config.yaml
n_head: 4
norm_place: "pre"
qk_norm: false
init: "uniform"
lr_mult_up: 1.07
warmup_steps: 204
seq_len: 512
Each number is 200 + 30 x the weight over its row's rms, rounded and kept within 0 to 999. Layers, rows and columns count from 0. The size before them is the row's rms in percent of the matrix's.

# layer 11 attention key, 128x64, rms 0.176, rows 95, columns 0-63
125,143,187,171,217,179,190,150,175,238,197,188,261,175,187,233,244,211,259,223,196,214,200,187,212,216,151,195,244,179,241,199,226,189,224,199,139,150,170,201,218,215,163,200,195,198,221,203,168,198,211,276,231,174,137,236,175,209,170,186,179,231,221,189,177
# layer 11 attention value, 128x64, rms 0.206, rows 64-88, columns 0-63
093,216,203,186,229,259,214,169,221,183,188,265,183,221,164,221,175,185,224,215,223,185,179,147,210,145,194,222,235,213,173,241,215,214,191,271,194,184,209,139,197,218,183,196,182,252,169,203,155,197,197,195,264,191,202,163,130,202,210,173,188,242,208,197,165
099,195,177,228,223,225,199,216,155,170,233,149,209,214,243,185,227,206,285,194,232,181,212,144,171,224,197,194,185,234,284,187,189,151,196,223,223,177,184,197,236,245,235,164,189,195,196,201,170,177,170,210,183,177,197,229,203,247,230,196,267,231,207,196,190
117,179,144,238,231,211,171,169,195,205,189,230,195,253,182,187,207,219,202,215,255,184,205,202,188,176,185,266,212,182,243,177,192,196,204,175,188,215,186,173,151,237,155,201,230,217,197,190,173,237,136,174,267,176,189,182,180,192,295,204,189,238,192,215,218
103,216,200,202,180,155,140,268,189,218,154,203,188,179,198,195,242,214,244,237,165,230,215,180,254,186,231,216,184,217,206,147,233,251,175,158,191,200,227,221,170,160,235,246,177,175,188,144,202,211,191,192,169,201,180,230,205,181,209,137,191,175,172,240,196
090,197,201,161,207,243,214,213,258,167,225,179,218,251,165,189,213,190,189,181,171,180,182,135,256,205,189,201,217,169,250,226,194,238,159,197,176,175,235,151,246,184,230,152,207,231,195,217,198,200,219,183,193,152,182,224,203,251,157,186,260,207,169,185,161
113,219,199,178,216,158,212,165,184,240,164,238,229,203,174,185,158,197,178,190,283,260,211,222,196,239,228,199,194,201,143,240,173,221,220,135,191,159,228,189,192,224,180,155,223,170,186,223,221,224,163,199,167,153,226,166,201,169,210,219,195,255,196,204,219
095,204,205,210,234,226,161,210,274,179,220,170,209,226,169,202,172,175,184,184,231,154,214,203,185,208,179,204,231,183,221,167,156,217,242,231,163,205,216,165,204,205,213,165,250,189,182,272,186,262,217,185,179,153,173,203,205,267,169,235,193,194,236,152,225
110,217,205,156,242,240,207,181,237,172,274,207,208,224,205,211,223,173,253,154,184,165,207,174,166,160,187,170,208,177,263,212,193,210,225,252,245,228,173,182,225,166,206,183,192,237,198,202,170,167,202,153,234,136,187,254,202,193,188,204,207,235,222,215,171
106,188,202,144,216,202,215,175,249,196,142,222,238,227,216,201,221,212,183,173,218,124,211,176,159,211,196,230,254,173,206,175,208,223,95,185,202,161,229,158,195,228,201,211,165,218,143,189,206,189,193,189,210,227,213,187,219,171,249,236,203,188,213,175,194
094,171,169,242,216,228,200,177,239,255,164,194,200,193,182,186,201,190,133,172,202,188,194,211,163,205,251,216,242,228,189,199,211,262,184,185,191,206,223,207,151,227,202,144,133,208,140,224,242,164,157,254,228,222,199,228,229,184,204,210,187,207,201,188,160
093,232,126,220,191,171,230,180,166,158,187,206,163,164,212,208,243,200,208,220,257,187,220,165,192,176,179,227,197,236,159,218,234,177,190,205,199,218,188,238,234,228,186,197,208,213,243,159,203,165,189,208,202,227,216,205,160,237,184,145,141,244,277,189,213
105,151,229,147,227,237,177,232,181,199,236,211,183,252,159,193,209,194,216,198,206,242,223,204,227,162,190,256,199,202,227,179,174,242,259,226,173,223,225,164,120,152,196,214,145,203,229,166,164,192,204,191,213,179,146,201,172,212,180,199,165,202,207,230,197
092,190,200,171,215,229,186,220,184,203,250,196,208,167,234,209,146,171,269,234,189,216,193,192,220,186,197,209,180,211,225,210,208,212,139,209,245,166,159,258,169,205,191,253,190,178,224,130,191,112,197,222,239,214,200,172,166,237,229,207,196,223,177,210,191
090,194,205,191,194,196,221,198,147,150,194,191,207,178,202,217,232,222,266,249,188,192,175,195,243,195,221,194,131,224,213,186,213,114,193,227,190,215,215,138,166,198,187,196,230,212,194,238,183,237,171,175,175,208,262,169,189,157,244,225,159,167,211,172,191
095,196,207,216,200,212,212,171,263,256,168,235,174,172,185,179,167,192,214,160,195,204,177,208,222,214,197,259,213,176,163,210,244,243,236,268,229,239,165,186,197,205,175,220,178,231,195,115,224,186,164,189,206,199,194,243,172,188,214,164,184,238,231,236,234
090,211,146,197,164,183,186,208,160,189,140,217,190,179,205,211,191,213,233,237,157,263,234,223,229,201,181,253,165,244,146,228,201,219,191,172,246,226,231,210,216,212,194,253,256,176,220,140,186,209,205,219,211,235,200,147,168,200,213,169,191,222,179,180,171
094,170,195,172,223,214,250,186,174,232,206,220,138,183,203,180,216,151,215,226,275,231,146,215,197,177,217,183,181,175,169,201,187,206,239,198,191,201,200,248,154,207,179,172,176,204,223,170,214,155,250,222,258,192,232,231,202,171,244,165,211,244,152,194,169
096,193,240,234,175,183,188,218,167,223,209,150,214,196,176,198,249,230,156,225,183,218,189,171,233,211,243,186,169,207,183,159,277,165,200,253,116,225,189,163,184,171,176,231,184,189,190,220,214,169,179,246,217,239,206,214,183,233,244,174,207,226,206,239,195
110,211,277,162,212,220,198,163,203,196,237,216,180,179,198,198,191,176,185,182,202,165,187,260,188,193,181,125,201,195,189,243,200,216,231,201,246,192,215,172,223,184,174,220,190,219,178,196,191,193,221,210,216,142,211,159,270,243,241,222,218,241,231,180,124
094,222,196,202,162,164,170,237,144,200,202,238,236,244,186,213,215,208,185,222,181,228,208,242,249,191,223,201,218,233,210,193,204,217,197,144,198,171,171,168,133,171,208,239,204,175,184,221,140,270,146,186,161,188,180,153,183,176,171,221,228,221,180,209,164
101,160,201,145,201,180,170,218,201,204,202,227,181,253,210,169,206,195,235,185,230,206,200,242,223,180,197,220,192,142,200,214,173,252,180,203,174,183,255,221,233,175,209,208,182,220,203,132,200,241,204,160,190,117,201,237,249,199,250,237,209,258,216,206,194
090,162,183,206,244,238,219,175,202,184,170,176,206,191,222,209,166,224,136,146,224,214,199,182,173,179,228,204,249,207,218,170,121,227,274,225,155,173,186,205,181,165,216,212,234,155,197,243,241,206,181,184,232,212,186,233,243,205,250,196,216,208,166,204,194
093,161,205,202,217,216,179,188,206,209,219,167,190,215,204,175,128,196,210,208,175,242,196,293,212,219,177,222,179,236,189,215,195,209,242,237,244,250,140,215,232,189,187,274,203,149,197,176,238,194,211,188,221,203,209,262,217,231,200,202,204,217,216,168,244
101,230,230,197,237,190,228,187,179,215,269,197,210,192,183,219,179,211,207,167,244,188,193,144,187,177,184,146,231,219,198,199,185,131,137,205,202,198,250,154,225,189,197,168,172,206,181,194,212,214,203,234,150,176,208,207,230,229,265,276,234,222,214,201,192
105,146,194,203,220,196,107,231,148,156,214,174,233,183,190,174,240,203,211,226,234,215,246,226,189,182,219,217,186,249,227,181,215,225,175,191,189,266,194,203,179,212,216,231,169,149,183,198,181,186,224,230,203,185,185,233,207,200,163,220,137,259,190,167,206
# layer 11 attention output (transposed), 128x64, rms 0.157, rows 64-88, columns 0-63
095,161,234,210,185,241,194,161,211,181,209,194,230,162,173,216,168,249,200,183,261,164,184,228,215,240,191,165,202,220,251,233,234,166,207,132,255,149,229,233,178,249,192,206,207,193,225,152,167,140,191,208,203,196,231,220,214,157,202,177,190,192,205,214,178
099,188,138,147,202,192,161,276,229,214,195,152,222,205,199,208,213,196,139,198,217,147,171,198,200,161,276,191,208,238,168,244,231,213,204,244,204,214,242,162,175,191,171,203,224,185,207,189,194,218,251,202,220,229,153,187,189,188,183,218,158,224,189,194,228
116,220,200,221,204,249,195,211,226,188,176,176,263,181,169,184,171,176,209,151,210,230,185,164,176,200,235,172,176,214,204,240,218,172,200,199,241,134,273,229,193,170,245,201,218,217,194,157,155,168,204,228,180,251,202,245,182,160,204,199,201,135,224,172,186
120,180,222,199,147,185,217,215,212,132,190,208,203,209,200,225,218,202,158,183,224,321,186,198,189,157,164,199,219,152,164,193,168,251,216,236,200,259,174,222,176,188,206,199,231,235,173,217,182,189,190,178,176,209,240,157,183,237,231,174,197,186,199,184,193
090,134,197,154,135,150,174,193,218,266,216,183,216,182,195,231,236,206,218,189,217,208,190,214,204,208,161,199,224,197,198,176,196,167,193,182,205,141,219,228,155,193,191,218,195,164,222,277,181,160,228,231,214,201,190,237,199,185,207,177,164,275,201,232,235
097,213,211,192,195,239,215,200,170,259,168,219,211,165,173,123,199,201,194,208,188,183,223,225,189,234,116,207,119,205,186,222,214,168,200,206,189,203,202,235,201,224,239,176,176,191,143,211,202,235,164,203,197,250,164,234,212,220,239,248,221,159,224,178,194
094,182,191,197,166,169,140,134,257,259,203,170,202,232,173,219,243,178,237,159,201,193,235,148,203,183,229,234,223,252,231,180,190,186,188,175,176,150,257,244,221,239,222,193,201,207,182,226,166,212,244,197,229,182,167,216,210,181,193,214,181,179,180,222,209
105,153,201,198,206,192,168,218,238,251,216,218,193,226,199,199,172,255,191,198,204,188,204,218,219,180,206,169,246,241,226,228,202,149,197,168,213,130,238,184,197,236,178,229,236,160,281,175,219,174,248,224,164,198,171,174,185,189,158,162,165,219,201,172,239
106,178,175,171,173,198,207,217,231,223,217,217,223,189,188,205,213,222,273,149,209,191,270,207,197,183,226,170,206,173,170,205,209,118,243,164,191,190,254,244,241,189,202,207,160,206,206,159,125,201,166,237,185,202,200,204,200,204,180,153,184,231,176,214,167
103,199,212,170,186,192,194,243,183,212,230,175,234,190,184,170,201,223,260,179,242,202,280,198,220,264,123,224,234,158,184,188,254,163,192,192,210,185,185,213,231,197,215,196,213,253,128,219,151,202,186,199,170,182,159,200,222,188,171,193,220,186,185,193,177
090,242,208,228,176,251,225,192,188,121,228,174,183,175,198,242,169,203,175,225,194,150,143,181,200,195,201,173,157,205,157,197,213,193,238,219,232,197,211,177,225,227,186,243,193,192,240,138,252,188,251,159,165,210,188,190,263,207,219,234,186,191,191,186,186
111,196,233,204,133,179,153,186,246,175,205,228,205,208,202,203,179,214,150,195,200,281,206,176,159,177,175,187,229,228,280,246,198,234,203,189,241,178,154,201,181,177,211,194,242,224,191,175,164,212,206,233,154,223,205,212,240,165,198,184,224,202,211,170,247
090,174,179,205,228,198,188,234,143,139,207,193,141,198,207,206,213,218,136,223,193,220,190,211,137,189,190,126,209,208,234,226,246,242,269,201,168,256,176,159,197,187,229,218,245,204,227,188,223,161,211,218,167,199,206,219,183,199,170,187,175,211,177,207,179
106,242,163,238,223,240,185,202,193,163,200,185,199,203,174,215,187,226,175,205,197,172,146,245,204,186,286,230,185,209,179,229,145,228,183,210,202,223,198,189,153,207,191,179,180,209,269,181,194,221,162,184,277,247,174,230,202,178,207,152,218,169,200,238,216
103,203,239,216,235,209,204,220,205,209,189,249,225,182,197,206,156,261,190,194,206,208,230,166,208,196,154,211,182,211,201,182,231,155,201,217,191,165,168,231,185,224,206,254,202,234,202,197,199,112,193,249,114,199,246,162,235,194,194,209,211,162,200,174,143
089,189,246,209,192,239,217,188,140,127,163,224,157,182,201,222,203,188,185,241,192,236,157,191,196,224,232,146,140,141,213,214,201,255,228,218,183,212,175,235,154,165,194,203,191,222,207,156,196,173,213,140,192,211,197,183,196,238,235,216,230,195,224,216,186
098,241,214,220,236,206,238,207,195,196,236,230,233,200,220,183,158,240,178,191,201,198,198,249,136,221,129,168,199,171,212,206,260,245,191,202,235,195,177,164,182,228,265,183,217,179,181,192,227,152,162,208,216,213,160,206,223,185,178,273,193,224,201,169,217
095,248,204,157,207,203,176,209,204,142,218,128,212,164,225,190,196,193,180,214,202,234,157,230,216,183,216,252,228,241,157,158,203,182,173,195,255,256,125,216,195,165,219,196,208,233,220,252,198,218,163,190,208,239,247,165,189,182,196,218,199,174,187,208,203
110,136,214,147,202,230,182,179,172,275,230,256,145,192,197,204,124,208,228,237,242,166,202,225,193,180,197,201,188,187,243,188,238,167,204,172,189,162,185,194,237,224,234,180,227,183,242,182,229,196,187,203,235,205,174,219,175,216,138,229,201,191,209,205,186
096,191,216,191,157,231,155,176,196,157,159,198,174,197,180,159,168,178,203,150,222,271,201,227,220,201,211,204,182,183,222,231,176,224,218,197,251,234,212,211,189,174,182,160,216,210,143,229,209,216,209,184,237,221,235,222,145,212,273,152,231,153,242,203,206
107,194,223,166,180,164,222,209,220,269,155,264,168,210,162,197,163,180,188,188,245,263,226,191,164,145,164,186,164,171,205,191,210,214,232,202,260,165,208,225,172,202,237,223,212,186,216,208,173,192,207,257,173,255,171,213,217,230,205,209,196,198,161,172,217
096,239,188,209,197,206,177,210,275,298,225,154,198,185,200,202,214,181,220,185,210,203,234,196,182,223,164,190,217,177,202,223,222,170,179,199,202,199,213,220,168,185,217,192,178,170,144,215,162,237,220,218,172,139,187,145,167,176,159,248,193,151,208,224,249
092,198,201,228,284,199,155,234,211,214,183,188,135,192,206,196,167,165,142,239,164,214,218,158,172,170,203,235,171,213,278,151,208,227,192,231,175,187,164,208,192,200,249,242,210,206,205,211,211,193,205,195,147,169,170,177,202,236,197,229,239,211,214,224,199
104,205,203,169,232,207,187,229,217,229,243,214,184,159,202,174,209,183,165,228,252,99,217,207,175,166,254,195,168,201,170,249,174,173,187,143,208,177,206,202,221,221,177,177,212,199,193,221,227,244,188,235,254,226,215,247,208,194,164,208,156,206,163,179,224
114,212,199,161,171,187,160,238,228,134,217,151,170,244,189,160,222,156,172,207,224,261,203,206,176,155,175,190,218,221,241,174,212,210,220,238,231,223,201,211,198,183,199,165,236,221,199,170,153,232,218,158,188,206,155,213,231,267,201,188,240,181,178,181,240